Part of a small language model's weights: 144M tokens.
Each number is 50 + 12 x the weight over its row's rms, rounded and kept within 0 to 99. Layers, rows and columns count from 0. The size before them is the row's rms in percent of the matrix's.

# o: layer 7 attention output (transposed), 96x96, rms 0.326, rows 44-63, columns 0-95
# v: layer 7 attention value, 96x96, rms 0.361, rows 45-63, columns 0-95
# q: layer 7 attention query, 96x96, rms 0.275, rows 64-80, columns 0-95
# k: layer 7 attention key, 96x96, rms 0.288, rows 64-79, columns 0-95
o44 114:65 58 45 41 27 46 45 59 65 70 71 51 59 66 38 67 72 47 58 50 35 46 62 18 62 47 40 43 39 28 39 42 51 59 39 60 57 44 70 64 39 50 54 43 55 53 46 42 60 54 44 44 64 42 53 60 63 22 58 44 62 60 45 70 40 45 56 57 35 64 75 63 42 53 36 36 56 58 37 31 44 43 35 51 47 46 41 50 42 35 45 63 39 35 41 71
v45 112:44 49 61 52 52 62 61 60 66 51 54 67 44 74 47 56 35 47 35 68 53 34 64 55 57 51 44 27 41 56 43 63 35 46 49 41 29 72 63 57 26 61 49 38 38 64 54 48 51 46 52 71 32 52 53 47 48 52 47 34 65 60 51 56 48 58 61 39 53 77 52 57 60 68 52 49 53 85 49 56 41 53 46 37 41 43 74 24 69 58 58 40 63 46 52 73
o45 109:69 29 44 38 58 40 43 52 76 33 43 55 45 39 35 39 40 59 54 63 43 43 70 56 55 45 51 40 66 42 52 43 29 52 62 63 46 61 44 47 18 43 45 55 52 61 31 57 50 49 72 44 47 45 52 51 53 62 40 66 51 37 52 72 35 35 54 78 36 44 64 60 62 58 25 49 40 67 44 65 37 52 57 63 59 34 41 47 76 47 61 31 51 56 60 49
v46 109:74 35 54 61 46 56 71 36 56 54 52 35 57 33 49 66 29 56 48 48 43 46 70 42 76 45 51 68 68 37 69 43 62 82 64 55 59 62 57 37 32 38 53 61 34 42 46 49 63 60 51 45 46 49 38 63 74 35 83 39 62 54 53 49 45 62 42 67 44 55 45 59 58 68 32 47 48 52 37 50 42 59 60 62 42 47 52 55 37 49 62 63 52 48 33 47
o46 106:63 52 33 57 71 46 70 48 54 19 37 47 81 35 47 23 39 40 35 27 62 34 42 53 51 44 41 56 64 48 40 52 54 52 58 40 35 54 54 59 49 42 43 58 56 52 58 52 53 53 44 58 41 48 62 35 60 33 53 56 35 47 48 47 45 49 41 48 59 83 17 59 49 70 60 53 65 56 62 39 35 56 58 63 53 44 63 66 52 40 57 54 47 33 66 65
v47 108:68 59 46 43 27 49 59 76 55 66 60 59 54 47 47 30 63 60 50 49 46 72 50 49 61 41 53 53 61 60 42 50 35 71 39 65 63 55 57 63 48 49 47 64 48 38 39 36 50 66 41 48 45 59 74 38 65 55 64 43 30 68 19 41 45 69 46 48 64 52 52 31 43 46 44 28 40 58 53 38 47 54 68 58 53 69 33 76 46 70 55 47 63 46 62 48
o47 105:50 75 63 51 58 32 44 50 48 51 58 61 59 60 50 48 70 41 39 45 60 57 54 71 73 51 39 25 54 55 46 43 61 57 64 43 47 47 28 64 57 56 58 52 40 56 36 36 46 45 36 50 48 40 28 37 67 64 34 23 34 56 63 45 50 45 40 51 58 74 47 31 24 68 53 53 25 50 44 49 59 66 46 45 50 54 61 30 59 49 43 47 67 69 45 32
v48 105:43 64 66 56 48 61 40 73 44 37 67 59 37 76 66 43 42 61 67 38 44 62 32 25 44 55 45 56 37 63 34 36 24 45 34 60 48 61 49 45 55 34 58 59 50 49 51 48 57 79 48 41 43 45 72 24 49 60 39 55 40 36 49 45 41 39 49 49 59 59 54 61 65 38 67 50 66 58 24 50 36 56 46 53 43 61 39 38 46 62 36 54 73 52 55 45
o48 111:55 58 57 63 57 56 28 58 56 66 61 46 76 61 46 53 46 58 51 45 38 48 50 58 51 67 25 41 53 59 50 81 42 44 52 45 53 49 65 48 27 64 56 49 36 42 55 72 59 36 38 54 45 52 36 45 35 45 57 61 64 48 67 54 30 52 54 53 64 44 66 45 23 26 68 52 43 53 45 67 22 42 52 45 37 61 49 24 48 58 38 38 47 55 34 33
v49 101:51 53 56 45 29 56 62 60 62 40 49 59 40 44 64 61 32 60 41 63 71 49 59 49 56 55 58 47 32 68 47 49 50 58 42 33 51 67 45 52 58 66 48 68 41 58 35 50 48 36 38 61 74 67 48 44 45 46 46 67 23 49 51 61 65 37 50 65 37 53 43 50 65 45 48 50 61 61 54 61 78 52 58 23 47 74 57 37 57 52 26 45 68 69 66 70
o49 106:55 38 67 45 33 10 55 36 58 63 55 67 48 48 70 43 39 63 49 35 56 40 36 49 57 90 55 52 53 43 42 63 29 55 51 63 57 53 38 43 53 20 50 48 39 44 51 76 53 40 30 64 56 59 60 34 51 37 58 47 41 47 49 48 40 45 65 47 48 54 44 42 52 42 26 64 39 56 64 62 50 41 59 47 51 60 49 49 60 41 68 69 44 52 45 62
v50 104:71 39 43 71 45 56 60 59 65 65 58 50 46 61 25 56 60 35 71 42 37 44 57 47 41 57 39 36 61 68 59 55 44 57 44 51 33 85 52 35 54 48 67 57 67 56 67 64 52 41 77 30 32 56 36 59 39 47 57 58 55 46 56 32 50 52 49 31 44 51 50 40 29 29 49 50 34 59 65 63 59 44 45 52 36 32 40 48 37 45 66 44 53 38 45 38
o50 096:67 63 51 44 26 60 46 27 53 72 34 42 33 46 42 38 52 47 43 58 60 32 65 42 65 33 46 71 64 70 50 29 46 59 54 47 67 57 40 39 39 53 58 61 46 74 58 47 39 52 56 43 37 43 55 50 34 44 43 55 58 53 53 47 54 61 55 57 26 31 42 60 41 53 77 66 49 72 34 39 51 47 47 76 49 41 36 63 47 56 57 50 49 21 60 51
v51 108:43 45 54 47 43 33 40 42 37 49 56 58 45 27 48 34 69 59 47 09 52 52 48 50 47 49 64 48 47 56 56 32 52 35 31 55 58 55 30 43 44 55 59 48 50 62 37 54 44 53 83 46 57 30 39 53 30 66 58 57 36 51 35 36 36 42 64 41 56 65 50 58 41 40 63 43 55 42 43 38 28 36 55 40 47 31 33 48 54 32 71 37 33 43 50 33
o51 103:32 59 68 40 54 61 46 50 44 37 66 44 55 54 51 60 38 34 64 54 45 41 56 49 31 62 57 55 34 47 56 52 45 50 40 71 45 65 34 61 35 62 57 52 61 68 54 63 56 51 64 37 60 11 69 69 35 49 65 47 64 39 47 45 52 52 26 46 56 52 43 53 26 48 66 40 48 63 50 21 65 42 52 56 57 47 31 58 45 35 44 57 77 52 38 56
v52 106:65 69 62 51 61 48 61 60 64 44 48 36 39 50 63 42 49 61 53 60 27 33 47 48 65 20 37 59 50 55 44 62 46 61 29 41 44 50 58 61 52 53 61 48 45 51 79 34 37 42 14 65 57 51 49 55 45 60 50 43 59 63 33 54 53 56 57 38 37 58 47 52 46 62 83 47 60 51 56 22 73 32 42 40 45 54 45 67 62 62 48 45 55 52 42 65
o52 110:53 35 49 35 74 39 64 63 51 40 56 63 28 33 60 36 38 52 37 50 37 57 59 39 59 67 47 35 61 41 58 44 65 58 54 33 58 50 61 53 66 43 62 67 61 38 47 51 71 43 37 51 59 55 54 58 43 59 51 45 44 37 24 56 59 51 49 48 53 34 40 44 43 45 53 63 49 69 62 39 59 60 15 40 39 62 38 55 65 53 31 28 47 60 81 41
v53 107:48 38 56 55 55 41 52 55 39 71 51 39 37 44 52 59 61 45 33 46 50 65 46 34 54 44 54 44 27 49 57 63 85 41 43 48 41 63 52 60 28 46 45 45 71 48 56 54 41 55 76 52 58 53 57 42 49 46 36 52 39 40 56 38 72 56 63 23 51 49 80 40 64 65 37 31 56 54 54 45 27 43 28 55 58 46 54 59 73 41 59 46 38 26 38 42
o53 099:76 59 44 64 27 55 57 73 49 31 46 49 54 46 47 52 44 48 58 62 52 56 63 61 44 57 71 54 59 59 50 57 45 51 25 48 40 49 25 48 50 52 41 63 49 55 52 42 59 57 46 35 67 54 26 54 45 36 52 57 48 37 60 26 64 49 56 63 68 35 62 55 51 46 55 39 41 66 56 15 86 53 29 49 51 33 50 47 71 44 46 43 39 37 42 53
v54 105:35 43 60 50 48 44 51 36 50 64 49 41 63 43 51 34 64 49 74 39 53 74 26 60 65 56 46 39 67 41 53 70 35 34 25 45 50 55 49 51 38 49 46 39 37 57 68 37 35 74 39 45 47 44 72 61 38 28 22 25 50 40 55 53 49 53 56 47 34 57 48 58 63 57 45 37 49 55 44 49 41 39 66 40 40 47 52 32 23 52 47 57 51 39 43 70
o54 097:77 50 35 42 50 65 23 45 58 53 36 59 65 42 37 63 61 31 34 57 55 80 54 55 55 26 48 35 38 46 50 71 47 44 44 57 54 66 53 37 52 44 57 64 40 52 34 51 55 64 48 50 61 36 70 83 53 58 39 35 68 49 47 48 66 31 65 41 66 51 55 18 51 54 36 57 51 54 56 55 47 47 39 39 41 58 43 38 59 50 56 41 47 40 35 49
v55 102:67 54 56 52 41 52 41 21 46 55 52 42 41 67 39 53 36 38 50 48 30 51 53 62 53 68 61 38 78 47 32 41 53 63 82 61 57 63 53 56 40 48 57 41 59 53 53 46 65 54 49 85 24 47 58 68 59 39 54 43 42 70 59 54 53 53 43 40 70 55 37 37 55 51 26 22 57 47 64 46 50 45 52 49 63 52 35 60 58 33 64 57 49 46 54 55
o55 117:47 56 51 44 39 30 43 55 35 34 51 63 34 36 33 48 62 41 45 25 36 41 47 75 52 49 43 35 61 60 45 38 49 71 58 31 49 56 47 58 49 61 55 57 49 48 37 53 55 57 31 54 49 55 60 68 29 68 49 44 16 68 46 57 44 64 42 45 46 48 78 32 54 70 70 45 31 47 56 51 70 50 64 55 35 51 66 55 60 67 47 42 55 41 46 69
v56 099:41 54 46 36 33 67 56 57 43 44 43 37 46 69 23 67 47 45 28 42 71 55 38 70 39 52 50 45 62 48 56 49 64 49 43 46 32 46 53 40 20 46 37 62 41 58 33 57 60 70 28 55 49 67 48 62 45 46 28 19 37 37 35 39 36 32 36 46 57 56 47 38 59 51 67 44 59 51 34 47 51 48 46 46 50 45 51 47 49 34 58 64 43 26 53 65
o56 097:50 20 48 41 60 42 45 39 48 46 57 47 64 49 35 47 58 50 57 60 65 47 54 58 45 50 55 47 57 53 69 73 40 68 54 39 57 47 55 51 65 52 34 45 68 73 49 49 35 64 56 60 43 33 36 57 52 65 53 56 30 59 37 49 38 36 66 46 55 53 65 15 55 34 61 47 45 64 51 65 39 32 35 33 56 29 62 67 53 20 47 55 37 66 42 62
v57 104:45 47 69 57 41 58 69 50 56 64 55 43 38 53 60 66 81 45 55 29 49 46 62 57 43 60 37 47 49 65 54 49 52 53 47 55 43 51 59 59 37 55 48 44 50 67 24 52 36 99 40 62 58 54 52 49 76 43 47 49 51 62 41 54 51 49 40 31 53 60 72 47 52 53 34 29 44 56 49 47 43 34 70 56 58 46 50 69 66 52 37 62 52 32 59 53
o57 094:67 49 57 52 67 37 34 46 80 60 70 37 39 31 46 69 53 42 45 43 34 50 41 53 42 67 51 41 61 62 54 58 27 58 60 33 49 49 55 62 55 61 54 55 51 57 30 47 54 68 31 47 30 67 40 66 64 52 27 41 38 51 53 35 52 32 41 42 63 64 66 52 42 49 55 42 49 56 54 47 60 85 34 39 57 32 52 42 65 42 33 55 49 41 39 57
v58 107:57 84 28 43 39 64 52 50 53 37 39 51 45 38 41 73 45 46 46 23 62 51 68 65 40 44 36 58 36 65 66 44 66 38 47 40 50 38 64 61 31 67 46 49 40 44 50 41 47 74 36 54 44 33 57 51 45 34 44 35 46 48 15 53 47 54 50 38 43 50 52 40 39 44 80 51 45 55 51 59 49 32 63 62 43 67 45 39 55 52 36 59 45 39 39 43
o58 112:56 68 56 61 50 57 63 50 58 50 49 41 64 49 42 40 44 47 60 37 59 57 38 44 49 47 56 62 56 70 59 34 31 18 39 57 63 53 60 54 49 65 53 46 62 73 63 57 51 67 38 63 61 52 51 46 45 62 12 40 46 67 37 51 66 30 32 23 51 50 56 61 35 35 30 51 50 75 48 55 43 45 38 45 49 45 42 55 44 46 24 60 38 69 52 51
v59 106:48 58 61 28 49 40 50 46 30 31 56 47 64 33 55 48 81 46 32 44 44 48 44 61 49 21 66 52 50 48 58 44 53 18 54 59 50 28 37 62 59 73 63 64 56 55 40 42 71 39 58 54 79 51 55 58 58 41 35 35 49 28 52 42 47 47 55 53 53 55 74 52 57 42 36 59 48 51 52 60 26 49 55 36 60 45 37 36 48 63 50 41 55 34 42 38
o59 099:48 72 40 53 43 82 36 51 48 50 60 69 60 40 71 52 48 60 57 68 69 69 66 45 49 58 45 57 37 52 40 39 62 40 48 29 51 62 63 53 50 53 40 44 46 50 35 70 61 49 52 42 74 33 37 39 45 38 49 56 34 47 57 50 61 54 50 56 53 43 44 43 62 49 33 45 55 33 38 54 73 30 50 40 48 30 52 51 43 60 27 80 33 43 29 61
v60 101:53 36 58 69 31 43 48 25 22 50 46 65 57 47 63 53 38 46 57 62 43 63 35 43 56 44 68 59 61 56 82 51 46 67 56 41 47 39 64 34 60 21 35 34 40 40 43 60 51 48 65 46 39 66 38 60 46 59 56 42 59 66 59 55 34 63 50 30 54 37 39 69 42 55 52 51 65 30 65 61 52 57 62 75 38 54 50 43 42 53 56 44 49 53 35 43
o60 109:54 62 60 52 41 38 54 36 51 49 24 42 60 56 61 39 38 61 45 35 52 76 54 39 30 49 48 38 25 54 56 42 58 46 51 44 55 55 56 42 64 35 41 42 47 64 56 38 65 35 38 39 67 48 22 39 59 58 30 51 74 40 43 65 48 39 54 61 43 59 64 47 62 64 66 36 52 56 74 63 37 57 48 76 57 47 62 52 25 44 47 49 71 47 40 66
v61 105:44 51 22 53 18 36 51 46 49 68 67 40 50 56 77 78 46 37 41 29 42 61 74 43 38 54 62 36 39 38 47 54 51 78 43 54 42 44 47 49 59 42 51 72 45 47 48 55 55 55 59 64 52 58 41 47 43 53 60 43 34 65 70 48 62 68 65 56 47 51 38 54 47 63 48 53 56 51 69 34 34 60 31 34 60 43 49 70 64 48 62 37 49 63 46 52
o61 105:65 42 43 64 36 34 61 22 37 39 36 67 36 55 50 43 32 47 50 54 42 38 51 60 70 61 50 45 37 52 72 57 51 59 54 58 48 60 56 39 56 57 63 36 63 48 58 51 49 45 45 70 51 55 56 57 68 29 55 33 40 40 44 39 39 27 38 45 58 36 55 68 49 44 56 48 44 32 59 46 58 31 33 52 76 45 37 63 84 57 46 40 65 62 65 63
v62 109:57 73 48 42 41 28 30 63 64 62 41 48 46 26 32 75 62 63 51 56 46 78 64 32 60 56 50 54 55 57 59 41 54 48 41 53 46 48 44 47 40 49 46 55 67 59 75 43 59 59 52 58 74 64 54 61 34 52 68 49 29 37 34 50 48 39 75 40 36 55 50 60 57 43 26 65 36 52 57 38 35 45 66 48 42 50 53 60 67 64 54 64 61 38 48 56
o62 105:43 48 50 50 20 55 36 65 65 60 54 47 83 43 56 46 59 41 68 37 39 61 45 52 42 45 41 49 32 52 39 70 54 67 67 54 48 43 40 52 71 71 54 46 57 59 59 45 42 65 54 37 39 51 48 39 59 40 46 40 37 54 43 39 40 44 44 57 55 53 35 59 45 58 47 56 41 59 86 46 61 07 57 56 60 46 51 57 60 65 49 27 49 35 38 43
v63 116:52 33 52 50 55 39 43 44 27 48 72 45 37 33 55 32 59 54 38 47 30 32 50 45 50 44 60 51 41 39 57 33 47 52 57 64 43 32 56 67 76 46 58 43 40 45 69 52 57 53 49 66 46 38 43 77 72 51 77 48 63 74 30 56 33 61 60 58 68 37 48 49 40 34 44 61 58 32 65 46 46 67 36 54 47 63 36 43 65 57 65 37 54 54 58 44
o63 108:42 81 34 45 42 45 42 54 31 56 63 55 31 69 47 62 26 54 48 33 45 60 53 56 52 69 55 44 42 52 33 26 72 44 54 65 55 40 50 49 57 65 54 32 65 46 30 63 68 57 58 45 43 39 59 48 50 42 69 60 57 41 46 46 60 57 35 54 26 54 44 48 46 52 68 41 58 39 74 44 38 67 54 60 63 36 53 37 37 69 46 29 55 60 59 35
q64 061:60 44 52 53 53 46 57 31 48 32 39 45 45 51 42 66 45 42 27 46 43 61 58 42 41 50 30 37 48 36 31 18 51 34 82 58 42 43 64 59 56 58 55 78 60 49 38 53 52 67 44 66 48 53 29 76 43 47 43 51 40 46 44 54 51 45 37 36 42 48 24 47 45 45 55 20 50 46 32 59 45 44 33 69 47 41 48 39 29 50 61 42 60 43 42 60
k64 109:66 65 44 36 67 51 55 32 47 43 66 46 32 48 26 39 43 33 54 44 60 53 68 36 49 62 31 64 60 56 39 50 53 34 53 69 45 55 27 36 45 45 33 41 69 56 42 57 55 49 43 44 58 63 54 42 72 40 50 56 36 65 42 34 50 51 52 55 74 68 45 61 61 62 73 50 42 51 19 57 52 55 35 41 37 50 38 60 32 55 29 60 52 61 59 63
q65 067:52 42 54 59 51 44 30 37 46 41 43 38 47 45 49 58 37 56 52 55 52 37 37 38 48 37 60 47 39 47 72 60 39 46 50 36 60 57 37 37 47 53 40 40 48 44 67 29 52 52 71 56 48 51 51 40 30 22 22 57 43 43 69 36 61 21 70 34 46 36 46 57 49 69 39 56 50 41 47 63 47 68 42 35 50 55 62 36 45 39 47 22 33 54 79 44
k65 098:66 49 48 55 53 74 46 56 44 46 55 38 43 53 49 58 35 54 52 45 47 47 50 53 72 58 45 52 41 35 53 53 53 44 35 60 23 62 53 45 60 31 53 58 32 27 27 44 44 35 33 57 60 62 64 67 54 38 58 82 85 33 43 31 45 60 54 68 50 51 66 53 57 57 36 60 62 59 63 50 41 44 68 64 60 48 62 42 61 39 57 63 61 40 33 40
q66 071:56 48 48 47 45 58 65 42 40 64 71 54 57 39 41 48 40 63 33 68 46 55 42 58 50 49 44 43 43 59 79 43 73 45 31 62 55 46 52 48 19 37 49 38 59 69 36 24 50 37 50 55 68 48 60 31 30 58 45 33 38 39 45 47 46 53 50 41 79 52 39 64 63 76 42 41 50 44 55 38 67 77 63 48 50 56 52 43 47 42 51 32 42 60 64 49
k66 086:46 48 84 55 46 42 40 54 53 37 64 58 52 67 71 71 56 48 57 40 55 51 48 34 39 44 44 36 49 50 58 42 53 61 54 32 47 66 74 55 56 60 40 51 46 37 59 74 56 60 49 33 33 35 63 32 58 70 66 44 61 54 70 44 63 42 22 58 55 52 56 50 48 62 55 57 54 57 52 47 56 67 68 37 45 71 59 50 50 23 52 46 46 81 43 48
q67 082:24 42 39 61 66 34 58 55 54 39 55 38 48 47 63 34 48 62 66 64 45 29 51 32 57 52 60 48 57 70 71 59 51 74 62 48 38 49 59 51 26 42 43 52 22 31 58 53 47 57 31 59 53 63 51 29 51 33 47 60 58 45 53 47 52 47 40 35 72 44 48 35 52 56 27 65 46 60 39 46 37 64 39 42 70 52 62 39 26 33 53 60 49 44 64 45
k67 082:47 59 38 73 65 58 57 38 63 56 63 39 54 65 34 47 54 63 56 58 63 45 59 50 74 65 49 54 51 57 67 52 59 21 30 73 50 72 47 32 49 36 59 57 70 60 49 65 38 57 62 59 59 60 64 63 66 60 29 38 52 51 64 61 53 31 56 53 45 52 48 53 62 77 36 69 55 63 68 35 37 49 40 41 53 48 44 50 61 43 36 58 62 51 46 35
q68 067:67 56 37 14 52 72 41 57 33 52 72 42 41 52 58 49 61 56 42 76 53 65 69 46 42 59 50 60 56 61 72 79 34 65 25 39 48 38 37 53 45 46 33 44 57 48 82 39 55 60 34 57 51 50 49 48 42 59 39 59 39 48 56 56 34 58 48 43 61 46 62 36 51 54 55 35 61 50 50 42 60 44 67 50 45 51 28 53 49 37 64 62 66 54 38 58
k68 075:47 36 72 61 41 60 53 44 62 62 67 44 33 48 45 72 56 40 48 34 40 79 40 50 53 44 62 43 50 30 41 49 34 43 48 44 79 29 56 45 64 59 45 43 58 45 51 55 63 43 57 42 48 49 53 42 63 38 68 48 43 53 62 47 49 40 45 21 67 45 44 61 38 41 48 65 38 40 73 41 67 62 40 42 72 47 78 54 56 54 52 16 55 57 50 49
q69 097:45 56 48 53 52 49 38 40 72 48 65 30 27 18 40 66 64 48 63 43 62 66 37 37 55 29 46 48 57 57 54 72 42 61 46 57 42 53 40 39 47 52 46 53 53 57 28 38 48 48 64 65 63 49 59 45 30 24 39 67 44 39 52 45 60 47 59 48 28 40 54 30 61 43 57 58 58 58 43 47 64 40 33 58 35 51 46 37 41 43 82 54 37 40 28 45
k69 085:65 42 54 42 47 43 65 40 61 44 58 48 37 27 36 48 60 23 47 55 57 35 50 30 57 73 49 72 57 49 48 36 60 52 44 41 63 46 47 45 57 58 44 60 50 66 71 53 52 31 59 57 64 55 44 82 38 27 42 47 43 48 32 43 58 41 29 74 33 49 55 35 50 64 40 58 44 46 47 54 62 37 57 57 50 55 54 53 39 23 63 70 42 29 54 65
q70 102:40 62 37 37 47 46 63 63 53 54 51 48 62 51 44 48 29 62 48 39 47 65 70 64 51 54 54 54 47 32 52 32 50 57 42 47 38 49 56 66 60 47 57 60 39 23 67 57 56 72 52 55 54 54 52 23 53 73 89 37 65 76 54 67 36 58 38 50 69 46 45 55 53 47 55 56 44 53 64 38 37 69 66 51 54 42 70 48 32 43 40 28 60 58 53 48
k70 081:40 55 56 53 64 54 33 57 50 41 46 41 39 33 46 57 37 52 45 44 38 51 67 29 41 34 64 65 51 55 71 46 69 54 46 67 53 32 55 43 56 44 42 43 56 49 32 60 68 58 55 46 61 50 58 31 84 89 59 48 77 55 50 57 47 61 61 57 57 48 32 52 50 64 65 66 45 55 73 35 50 52 46 51 52 33 65 55 60 42 41 41 41 75 47 36
q71 089:38 39 39 64 49 44 81 47 48 24 42 61 27 44 50 53 68 48 77 55 68 59 46 43 61 48 64 52 45 60 46 27 61 56 66 43 45 46 56 59 47 58 54 53 41 34 51 42 18 41 61 52 34 52 32 48 57 68 46 59 78 44 51 37 29 36 49 48 38 56 56 44 39 23 45 68 27 41 41 53 33 46 54 59 61 62 33 47 51 57 55 54 52 60 48 52
k71 079:54 49 70 34 50 12 52 40 71 55 52 55 67 43 60 44 57 48 53 59 50 74 43 62 55 33 40 40 61 46 42 32 47 41 66 75 44 40 80 36 46 53 59 63 53 57 50 55 54 42 54 52 53 60 44 45 40 50 59 49 47 59 56 35 39 52 50 39 41 40 57 33 79 52 41 63 34 44 78 61 54 58 30 63 50 58 42 74 37 43 58 71 54 54 51 61
q72 091:39 46 40 66 27 46 63 30 39 40 55 72 61 34 68 58 59 56 72 74 54 53 48 47 58 46 39 42 54 55 58 39 53 70 68 41 56 47 71 57 50 66 47 44 64 50 34 39 40 56 53 59 46 64 29 52 76 65 40 24 59 52 68 38 39 43 56 73 54 58 63 44 45 42 47 62 47 37 52 69 42 46 47 63 43 63 33 33 56 58 29 46 54 64 54 63
k72 091:54 55 83 39 40 21 59 45 46 47 52 69 72 48 56 68 46 36 51 26 49 64 44 61 44 40 49 35 61 73 46 36 46 36 72 47 54 35 58 44 52 51 43 39 50 51 46 73 43 64 52 53 41 56 46 44 40 41 62 59 48 57 63 30 52 25 59 45 56 37 60 33 73 37 49 51 48 40 50 64 54 63 43 51 52 52 69 40 49 58 51 46 40 58 14 62
q73 085:59 61 71 50 44 51 39 43 53 57 65 23 34 46 73 52 66 56 50 39 64 47 55 23 50 74 68 74 50 62 64 76 31 54 37 63 48 55 47 48 67 44 34 54 66 58 52 61 51 30 48 31 52 31 54 58 50 38 26 54 47 33 36 52 61 49 47 49 43 36 39 32 37 54 62 43 38 66 40 34 53 38 50 48 39 48 54 52 63 54 62 62 52 41 63 48
k73 086:51 41 36 54 43 46 46 31 31 44 67 35 66 68 59 46 71 59 51 56 41 44 49 41 39 50 29 33 54 36 47 22 27 59 48 51 55 55 46 45 53 68 62 61 45 61 65 51 62 25 34 66 39 36 42 48 40 32 49 50 29 43 38 48 41 50 49 40 44 37 64 49 52 47 34 46 58 47 46 38 63 26 62 52 66 63 38 66 49 67 58 79 51 41 39 70
q74 094:42 63 62 49 52 26 56 58 57 38 62 74 57 45 62 59 69 65 63 44 38 52 54 35 47 47 67 42 29 59 71 16 63 42 47 56 65 67 55 69 75 48 54 46 45 46 64 27 51 47 63 68 58 64 36 41 56 55 54 39 55 60 53 58 50 47 52 68 50 48 68 52 50 44 64 36 63 59 68 36 60 40 56 64 49 76 39 54 62 43 33 50 42 63 58 58
k74 081:47 70 59 47 49 31 38 45 61 47 47 55 41 45 41 62 56 55 30 56 36 29 40 32 41 25 48 31 68 44 39 39 52 49 54 50 64 60 53 39 58 62 25 37 45 52 62 46 63 38 52 50 37 41 19 33 62 32 33 52 41 56 65 34 57 29 34 37 30 48 49 46 44 30 49 39 33 42 50 39 48 59 45 58 31 74 43 58 59 57 64 48 52 38 61 46
q75 108:49 62 40 58 59 73 65 33 63 66 48 41 47 50 60 69 78 60 71 41 73 45 41 50 70 34 46 64 50 68 53 58 51 63 58 43 31 51 46 59 55 55 64 63 54 62 68 58 55 48 74 58 47 28 64 47 46 16 53 58 39 37 56 40 24 51 67 35 51 50 69 48 66 46 51 49 56 64 41 33 48 53 39 52 45 52 62 48 41 36 64 55 45 50 39 50
k75 098:50 70 41 41 51 37 57 40 63 37 57 58 52 64 77 74 59 44 44 43 83 55 53 62 38 64 31 43 49 49 54 37 24 37 67 59 54 37 57 61 59 50 75 46 63 35 65 76 46 42 52 46 58 59 35 63 42 49 66 55 32 54 39 48 42 52 44 40 56 42 46 28 65 51 35 63 40 45 40 48 58 46 37 50 49 52 52 58 45 52 55 72 52 57 24 67
q76 126:60 49 63 39 65 78 47 51 44 44 36 37 24 57 41 65 51 66 37 42 73 61 57 50 38 68 32 65 65 48 42 67 57 77 43 52 58 34 41 31 51 50 44 47 75 60 41 48 30 51 40 54 43 48 53 58 43 58 55 56 33 67 56 48 52 55 44 52 35 52 46 50 26 31 65 36 37 65 39 48 58 54 58 36 29 47 52 64 38 42 71 45 39 60 46 58
k76 076:42 49 56 50 35 59 61 43 52 45 59 47 66 58 59 53 54 67 52 53 68 67 82 59 31 62 44 54 33 60 51 39 44 69 38 67 46 55 50 60 56 71 57 41 70 63 58 61 35 55 50 38 74 56 51 54 54 47 78 56 34 67 48 73 43 70 49 59 38 50 30 42 47 46 76 36 59 56 37 60 67 60 58 54 44 58 52 42 66 53 73 53 36 45 38 55
q77 101:66 43 32 59 47 69 39 86 35 50 51 52 58 46 32 43 19 49 45 56 72 69 51 71 50 34 44 38 61 49 32 62 59 40 38 41 59 39 46 50 45 43 43 46 44 53 62 39 53 56 36 52 58 18 56 53 48 51 67 61 46 64 66 71 41 56 47 40 63 34 56 52 30 30 30 54 39 55 34 57 38 51 44 45 64 49 49 44 45 37 64 47 64 59 40 41
k77 102:33 50 58 40 51 26 45 55 57 38 45 29 40 49 45 51 19 39 44 35 41 58 53 47 70 58 64 77 55 47 57 59 53 59 36 35 62 30 63 44 46 40 42 57 54 39 24 50 43 47 64 57 40 63 64 38 63 67 64 40 58 68 44 44 46 61 43 61 56 46 41 45 58 50 63 65 38 49 67 47 45 52 41 56 56 26 58 59 27 32 38 39 41 78 36 39
q78 093:57 44 63 73 64 47 45 66 45 47 64 29 58 44 34 45 40 36 56 59 41 34 52 50 42 22 47 43 60 48 34 51 28 39 57 56 38 57 58 24 29 68 34 68 47 43 47 59 29 58 70 46 50 47 53 59 46 44 31 55 52 43 66 71 43 42 55 56 43 58 44 51 65 38 33 54 73 82 42 51 54 43 52 60 35 41 47 53 36 56 62 39 47 30 59 38
k78 096:67 40 81 57 74 39 24 58 52 54 45 29 57 49 33 45 22 42 53 49 33 53 57 46 60 60 65 57 73 37 28 36 67 53 34 62 51 39 48 46 43 45 40 63 53 48 18 33 56 54 58 71 64 45 64 43 46 63 50 50 48 54 50 45 46 65 44 51 48 46 61 49 61 46 51 50 45 48 70 69 56 52 47 48 52 27 59 63 34 34 51 51 26 45 54 50
q79 097:49 55 54 61 66 31 62 36 57 55 60 51 34 42 51 67 51 45 44 56 48 34 41 52 53 30 60 46 44 44 55 31 56 48 57 53 38 85 52 52 33 61 49 47 41 56 61 66 62 54 77 35 52 59 31 41 47 35 48 28 66 34 24 37 42 42 56 50 58 65 51 53 73 60 48 64 64 53 56 40 40 39 37 51 48 34 43 53 67 50 54 46 64 60 87 43
k79 120:49 42 46 27 83 43 49 52 49 48 59 35 42 36 49 49 60 37 46 58 56 25 54 55 55 42 57 56 71 46 45 61 47 42 58 57 74 55 34 51 35 44 30 38 52 65 48 45 73 52 61 58 34 52 61 48 42 35 30 68 57 34 70 37 54 62 52 46 39 55 67 55 70 60 60 84 41 54 50 41 51 53 43 60 17 38 44 53 44 41 56 51 61 47 38 61
q80 102:32 53 26 52 50 32 54 51 50 49 61 56 36 36 39 60 62 45 50 48 60 23 45 65 43 29 50 55 66 29 39 50 47 32 43 55 36 39 54 48 33 48 48 54 47 48 39 48 68 54 50 48 49 55 55 49 56 32 37 53 21 70 51 67 52 32 50 56 16 62 58 43 48 54 44 49 50 58 27 42 39 40 41 36 38 47 30 64 66 34 56 48 36 50 28 72